Weights of a small transformer language model.
Size: 8 layers, MLP 960 GeGLU.
Training: a variant of Adam for these matrices, 1742M tokens, 6646 steps.
Each number is 128 + 24 x the weight over its row's rms, rounded and kept within 0 to 255. Layers, rows and columns count from 0. Numbers have three digits each. The size before them is the row's rms in percent of the matrix's.

# v: layer 5 attention value, 1024x640, rms 0.0386, rows 520-557, columns 240-319
# o: layer 5 attention output (transposed), 1024x640, rms 0.0381, rows 520-557, columns 240-319
v520 107:065143177135123139165130092136162119164101157149091129109138150129149130130154093185170128131159132106151096156055118136130106144085173140113141161097158136150117114160116092155143108104144137144112098090112118110047071153134079128137147151
o520 102:139169141107094086143128137141108155151172132123144144121112156170120130116158087119115110114159121132105140147106136112133119162100138126108122110134183122107106097134111122108146093109149131129140139123088097142185103148165137146150119107
v521 092:124122137157121133136142141091152122124140124111133133086148113154160148119126129124113167140128138109111113143125130129144127117163136116143138192094120097140125115168108162165178131128151142089142108135153117139115093106135166136119107123
o521 097:121125163149120176144129148145102141094092102120120119114143125102128088132136094162175092160188128139123134083153138146095136111074148135130167107113123121141090161152107129119148118143087140139106142149127096156131176149141138141153104117
v522 098:127121146093133195163136146133113102130123136125104154140126133162104131099140135115111106160162121128113117113162140156134130112135065166113166172093123122159162123172126143151160155117115095144129122159166104138126135133119150149148098113
o522 099:136107140151135161144086105144154124096120126130118119131156133110163117116105136097095147144165117116064134085095170141100101135125130112145120135129075103163102116141110146127129191134113160130125117155131123174148082132105156132119138152
v523 099:094107126123117101137093123170138108165135130112114101110109117126115139143110116128169146139121115128129121133166144165100127159168114121128145175127125110095125135173136101144146121080132115133089124140136139124106101142123155106116117136
o523 102:127147116151150108107154110171124131103092130140137137124140128147097123129133135123145112109101166126102127135156103150117124156087072156161115140127130135109163150163126155142105124127100127065128190119127094159165149132125144122146147156
v524 095:130139103090114116099150116138157121171127111142146128160135130128102119121097121142168170124086128155095143130151154141087159103169155102140105092095091147153112107137151104123127128076115135135111144130120136108152087095143131118073129165
o524 103:092105141077091100117106117110071153151089126101166141107147139110083106129129089120129123132158101136144163085108152128141168066121105143164096090118144094142151114125139154105112129117169147191127141108091127127130165130139145124156145098
v525 102:136118108187162100140155145039097139109119092114104139128146108144117109129162135141109115130156113136151131127170089084147097114127159113151116130096123143135136127144147193160134121117158187102121164133163130126116100081114139147089118165
o525 100:095167165109098108132162168134152104128133153156158143115157116168082166124106095127131115146113166151107139141119090132105085077127162105134124102099114098111089167131152161113168103137121127164140111106154168144118130114137141143125088166
v526 096:153159113120108112157162124173164119146136145133152141127162119148131134112141160096127095159092129126119135090185162147152156123131139097106115144126147150133140123108104142093138113139120136115155149120117138130075123155106126122122171089
o526 100:114121085116142144127123116168087117104159130125127147119070107092101124172169100156130134143102118135122127118097125122159131132139124120122113102093111152089158129103158170133159150112135110140153132125117125156146155100135108137122117104
v527 097:154156167163141174135152111121147137148116144158179143127134113122130139119128168095138161133126142122139150153146132125133103125104110114116135136088113185164142132154151113092080100144123138130139123095036116127109107111095171125146135156
o527 102:076103108132147101108116119154107129186118138142175121109119159146127114130140144142125111119134139098068122147120141115125125063098152101141112084100107191088110103121126173136146177049114121127114141117086164129099121120135140142175113110
v528 105:181148140103145089110096124135140147110147158143120100121109117120139105175143119150135132159142139123099109117142090111061155155139125161086088164156131144114163145160109160133149117157088136111129097142136133151118125161136133135096151128
o528 101:105127138133188112163110080184185136149166131130082131123106144135126152149145127146148110152105112112129130107155095141137113156098126145122138135120138146168081166146134156142097140169116124125123158121125126099080125117198140094091126101
v529 098:107148095123135079112110105161170103133141132172118128161107120125124145140149176105165120109121122106089131096179157141090143150125122128144086062150104111144120094110142131139132135102119099123177177101127140113147150108122154106109166160
o529 102:154135150108114141131156105128120153152083109142126151138119119134134128141098133144163099110107141125147133159119103112089122124118147160115119148114163147093159148156098166103120148144145084173106133138142141110123115126109072127129145125
v530 104:164080099116092156141128133158139127106129080130151119140151157143107127140055108121115147133117108142132105170157091100110119112119128137129156127106104166089141146091134147166117100195138109135118145163144128124115130135117138088135090123
o530 104:146134110151124144128160150113088120133182141128111134122082120131137131112126111080113180135145130183114133149113149131136135141117147130099145104091146158143157137082126123084147157102130171117127137149165132163158150088127138183107108113
v531 098:165118143125090150143121155088090080123123129115117114102162124113105088145124135146100154101112128154171096189128127104115125126103117106139091161087102098123088126089097103143151109083091161106106105132154132132143134127124158117156121113
o531 103:115125142089108151115158132170140128142160152142130138144118123115107084098144170107122152097124107091115136142102133109106147146149119114125143137118123129111102097127152122112110107102156114173114126129121124123128119131119110136150105214
v532 090:149150168154155154185168169147102123162103117129140126098121080107127123150087172118078104103115127111143112096159121078180117134113116116150124129077131097154133105103129134138139107093106193081137129152085129110106134126113087120136103137
o532 101:106104160096093126155131113098085127077079186179103118123146117101091125144169140146146089111118114075123112138117120134133088112184134130132119175147152089106130143093116148115145120156139132124151152150152148120104109128132164098082121124
v533 111:131098140130126148115096140137109111137118160124131137158130152134141129135114126150106122089147143080127142131090173094157170139157190120140126073155143152153108126149120106134094119119118105135107102136134154134155153106121164104132151133
o533 099:103123155178109132108134102103156128129138139167155134115113137139114157126115122101151147112147109088153142156111118121167142095111107146107145138122102077099127101122122112126126125156163160112101156148116167159140105154128153114106131136
v534 094:145091140102128162107086122123119123173123147122125119085120131140101141127091136088137090131130124123143101117109131125185093098140116121116125151125157083118118122109163126132120163118161147122131150121132131132182144126120120166108101112
o534 105:140109127105113149176122103125162127124094060167111147173126109163160115135142125081116094126140134118100078116151106145110111109132155165112125158162110134138147112182109134095161124142133119086113144190145074120125105126136166134145126121
v535 101:140156119138123147117109144182162108136133150117140154117125144122110114122125135121122114126093169110122139157125166142114144136126113116123105074106080095098120114134130151173075153145092121146106112108140119105147133133143141149097157114
o535 102:111147137093133133110135142115185114120123128131134133096102124098128138101137142103133126159123121143123124152132163081114138142151142130111159093076077131119156104149097094090125181163133138110154115150154151110160173125152104126126177161
v536 099:158155107117145135134100163091115165145114099131105149132149148114128133146108131151173101136101126122116159087124163148128093115122101096134169122091112096126121116093165151107088123102143133111116116137140112126131137122101109123154122105
o536 104:146110131111101098073074107087103129137127120106127113125096123115094158100151119124131161177118117133135153126135084183136144154124097134091081125099085122116159146189115145082123156162140093129145115139143117142136169094163132136190123116
v537 095:202132121082195118141119114121121126124142143137100139163143136095116124146144165126130094102176138133132150100192152120153148093157139135130113122134078123135134110145144127150110117161109162114146149143123130147128138063128153126130140124
o537 099:100109133138130120125128119126122122148078143145141126156133136116112093122104113138122137145117115133208151152131134126131128160093123116165116155086137151125134060151110135131096153093163146136098090147160165133175134139125154148117121141
v538 090:118114112113145129142093139122136128127117170087133106094139158152136129082119143141135099136100140146130094110111148146115093100131118116125132158109136117142127111149079120127118100111098104102135162100144138141125141107134071108140112109
o538 104:114125118106122144169110164119089126139175117083168131110114149150145105147095100092139097149128132096131152101105123083148120160083149168136137129108133128115134137126139162127102115144125136158092156106169170162130117095124149149092128142
v539 103:108128128091144130109140115157125145121133163135121128146108129130140118099147150145142190116104132139123093144194150123111151134121142151111159131125078115164119121122111074154141113144145134146159129143195134156120146121112110111140109089
o539 101:173123156080115171107156156131121175129111090137112113115145111151143119125118134133097137140133154149129197114146095134133124105133143108094155123108113110117140100114129138145128112111158126130125145123124100140173107113178141120113113107
v540 100:072096129111107089114131145123085178149113112107135122140120140125143147173089095145089105119136152103097128142127156088128134122123089097147150188090142122119126151103144141155118152178134146117142114127100132116168134166126101133126110099
o540 098:160103148116132114102161074151138141156146157108103116087168123133156133120083084081129162131096102146101113120158126104178134180133156148133112110153149155103152139098105151144101143112135108113153090135118149164119125147127123133129102119
v541 103:152124123141140160085167109167129102111145176117144106104149079130084150121114135078133124154138132173105141115132172115148117125153099106140126139104119124117118134124143113117092110185145147124129133113112112116114090135094133146174133106
o541 097:153153107149112116125136130143160130161112165122163114140149128086134129151173100170112113109130128129121138195156074090138151125074115125137106141148164113154134135116082103081122056129096148113103155106148108132111138153119102135104178138
v542 099:179162114140111153102103133163186102113128127055130146113125164127121152116142104095116131108143126114126107099138115120072106104121096175135098107115147154133144157103131136093061149125126124129136143140132129096148086118113133129118139168
o542 096:099084144116105182123110116101112109137128119131150092119102098128133167138141118067121122173159125158120109154115116136113163137139170073127111095139100126155116098091141161109074112157152088107122134140131097140152099077122138158112144158
v543 103:133133090135178127062089157098093176150117192131074111159092101132185149094175111155125111141168107104124132105131131101107128109151147146139124094127141121158154153114121097136169134109124102121116104122090131109175168153145157085138136156
o543 091:142165133136117127121155101066094123112135091107116159109131160140118153128105101096099150171130114112100117134146138118132134126145170114136122089159128102113138093092141138131164128110153112122091134158131133129138097139084129131133164145
v544 098:110122105126144131145130130141125126117123131117127143103121099165093113091118108121140122155155141122135134120146172121133142108173118108121087127082105125126103161125160135114140111143130133114133137133120141141128147123099152165130118125
o544 099:141112152118086137099120088117127105118071141113125133101136101152159123126146158095162109102164100101170135158164115128144146101104108120155096156141112082130149119103116105148135161167111142116141128117134127183166170099122107139128149116
v545 103:153108099150166111145134137119090139146129148144125106113122119131111127099128153122130132114126140132138128161147126122130118159154140113111162121100123117090112131116133114153163162158127122122176143161121144127173147097146087116173099150
o545 094:147130133123143137093138171150124135129115113096128106106101127116110118118108137123103122155110102147106062113132189134158132141153146091087136169119107078116101084136090124144138106104114212127174136137105153149120156142116146154098115141
v546 103:134095119135103119109142161085109155107131069126084109115123114112155118166105166131136117125098123133140180090142128124107122090114130089138100095125117107089128132144116175141122122123123139104117130133172131150165171132125096142126098147
o546 108:113119098109108129123125113141115101086148095133105121135133094144099094127125150111149134143165116166143125101120143118122124104112124078157107124108117127163153109105119148096144140143120084115165165148101156116074185142149140157139133127
v547 099:148139115059143112137121114152160149096132141141138134109128166113105097102128120142197135094126135140108163112138146110147128115117141094098153144155101133118099119118153066145092152138133130138166187099130114132123151105136117137147142120
o547 097:120105174125089124150081154150125085109089086151121132131155107114111109121148155136129134120131100160135181107149105096118132105119106149124173164111122129139140161181179148160139099126158141116143126149141146113108154112165101141115143102
v548 094:181139114114127158069139134148199178122123147158127149143140113131160149132174114148134144146137113108136152128122142164111118139141110113151172126148101128129148126191128098136169131170127124176129144100160088125136152118117132132118183109
o548 102:106122138095166156161113136126184107130138163093112130079126116165132167137109156084117110107144143130124118124075099131096117141143129106144148086127124142168104163118145150133132111103128099129103156144116127110095142131120141152156178149
v549 092:109088143163097091165133114089140143106140069131118091149129132122147131142145077152086141163156106118109113163117133119086143131133116110143127109103133132175127133103128166143129126108164124149112086138081158098125104167142138127143126098
o549 107:072096112100156107103124136149162106097122116090167151139129161169133152152132077127129139104117139112109124122142149108136120132113155123146122123154133145117138116175102072090102137140123098105100131121092175170106120121123112130124133121
v550 105:131144116115170148133123144119116141099111104125097097119111132097135129120162114120135112133119114152137140160139124141147134126096181148141104110145166161127140142093106118123183141111159161141138129118135158126133092165097122132150175144
o550 103:104102163072090115123090094133180116101144128147136151127130134104074124117112129150148109124165129120157140150112098120153131101153074081139143165143139120130120155109109123082123091140165132099082133111150149146156120089117103132124150091
v551 104:113148148126132100132092093134159143164146226145143085129129128142139139133150136138112126194114134133150135100152144153101137150173133094089135096126078124106127112147157108111121098109088133118115147131112092113113122100167154166086130086
o551 101:113099083105116133135124106153122129144150129132112139102106111134101123118101121122134094137166121129172143152178136118176132166174130122138109128105113123106152147163133115134147140129097107167111154119090132140150108160143207147130124138
v552 098:136130158141150128130132077185176134100107107140171128095141111117100134098161132097105166109121150112122166116130175134160110130121142092164155065163123150112122136123139102143166154162107123151145128095127133108169112141134103120119114122
o552 102:137134156142151092145160116166133143116121169113125112165105126123137151119123146162184099109104159125128126137135104101148166080147078135102109088140123130124123112153130131123140088145109112157130136109128133129131108097133100149092131110
v553 109:071149118107098130153151123147149129122122137098147143152126126101123112132134120116089132157098095163123155147135150129171115158132153110115095124191118121131132135125122101138098103103129134115122150142085160117148123155125112139121125129
o553 098:157139138162139104124099104193116113162143155150112123124042117103132122099111177135113148135114151174119126138107139105171138125173114155151112129119144172104097110123155098105150150106147125133120132142124158116101158112134120121124126120
v554 092:111122153127125141134141171041083141152151091155126128159161127122110140162107141137188152114125123129101074163131120091098131125156142125141147095109097166153119154125134147143128122055160103112111117119057140125120114077126137089116103137
o554 103:098132164130105080118137117111135131128140105123143134108090103128136123168118155142122110104113091165140135092165093144151143104163122112154107148178159127089090128127170140124135104132154141099093154144120135095122144117159149069088114090
v555 101:144113123150153112168166148120089079119147117108115089117165161117113123090084119165142107125109126141175112126146087117110103138150175151130131186119158143140113127090128108140161125107103125117150164125170119088095087115140126098165123107
o555 103:155124160125100135073177138108126120123114119093136169115137087134161136165160130115155148081154125115161159140123163147159098117135172166142137113103140110143119095101130121093153111102133179117134085143122114111123106124161144142116094127
v556 101:150105157097146115108090148167064139100149159117107117074125134099108117118134124123139129087140164148143100190082121139141119135096133149140124149092121161117100125085113103135108139157128111137102093141138098129135137134139062158169153106
o556 095:138103135124111124116136177147154113139147132114114116103086135149182105125152138163122136130153128163111078131095158110163132155161160071153122115101156118127116105134122120125092123143122113119154131104172062135136124115126161101138140140
v557 101:123128144107109104121141118169167150100129123121104123117103122122127134143105139139118143155097178152094117064123091135129138129148133100132145077129129197102105102121126118101138121141117125111139122083114122143133140152145098166138118093
o557 103:111116110064142138108141159111165107102091073121099116123117071106145197107134080101153084133102160158117136159121101173093132120135137062158137150159112140137175116177149153147100132154139116176155117099161159095123119133111101152179120142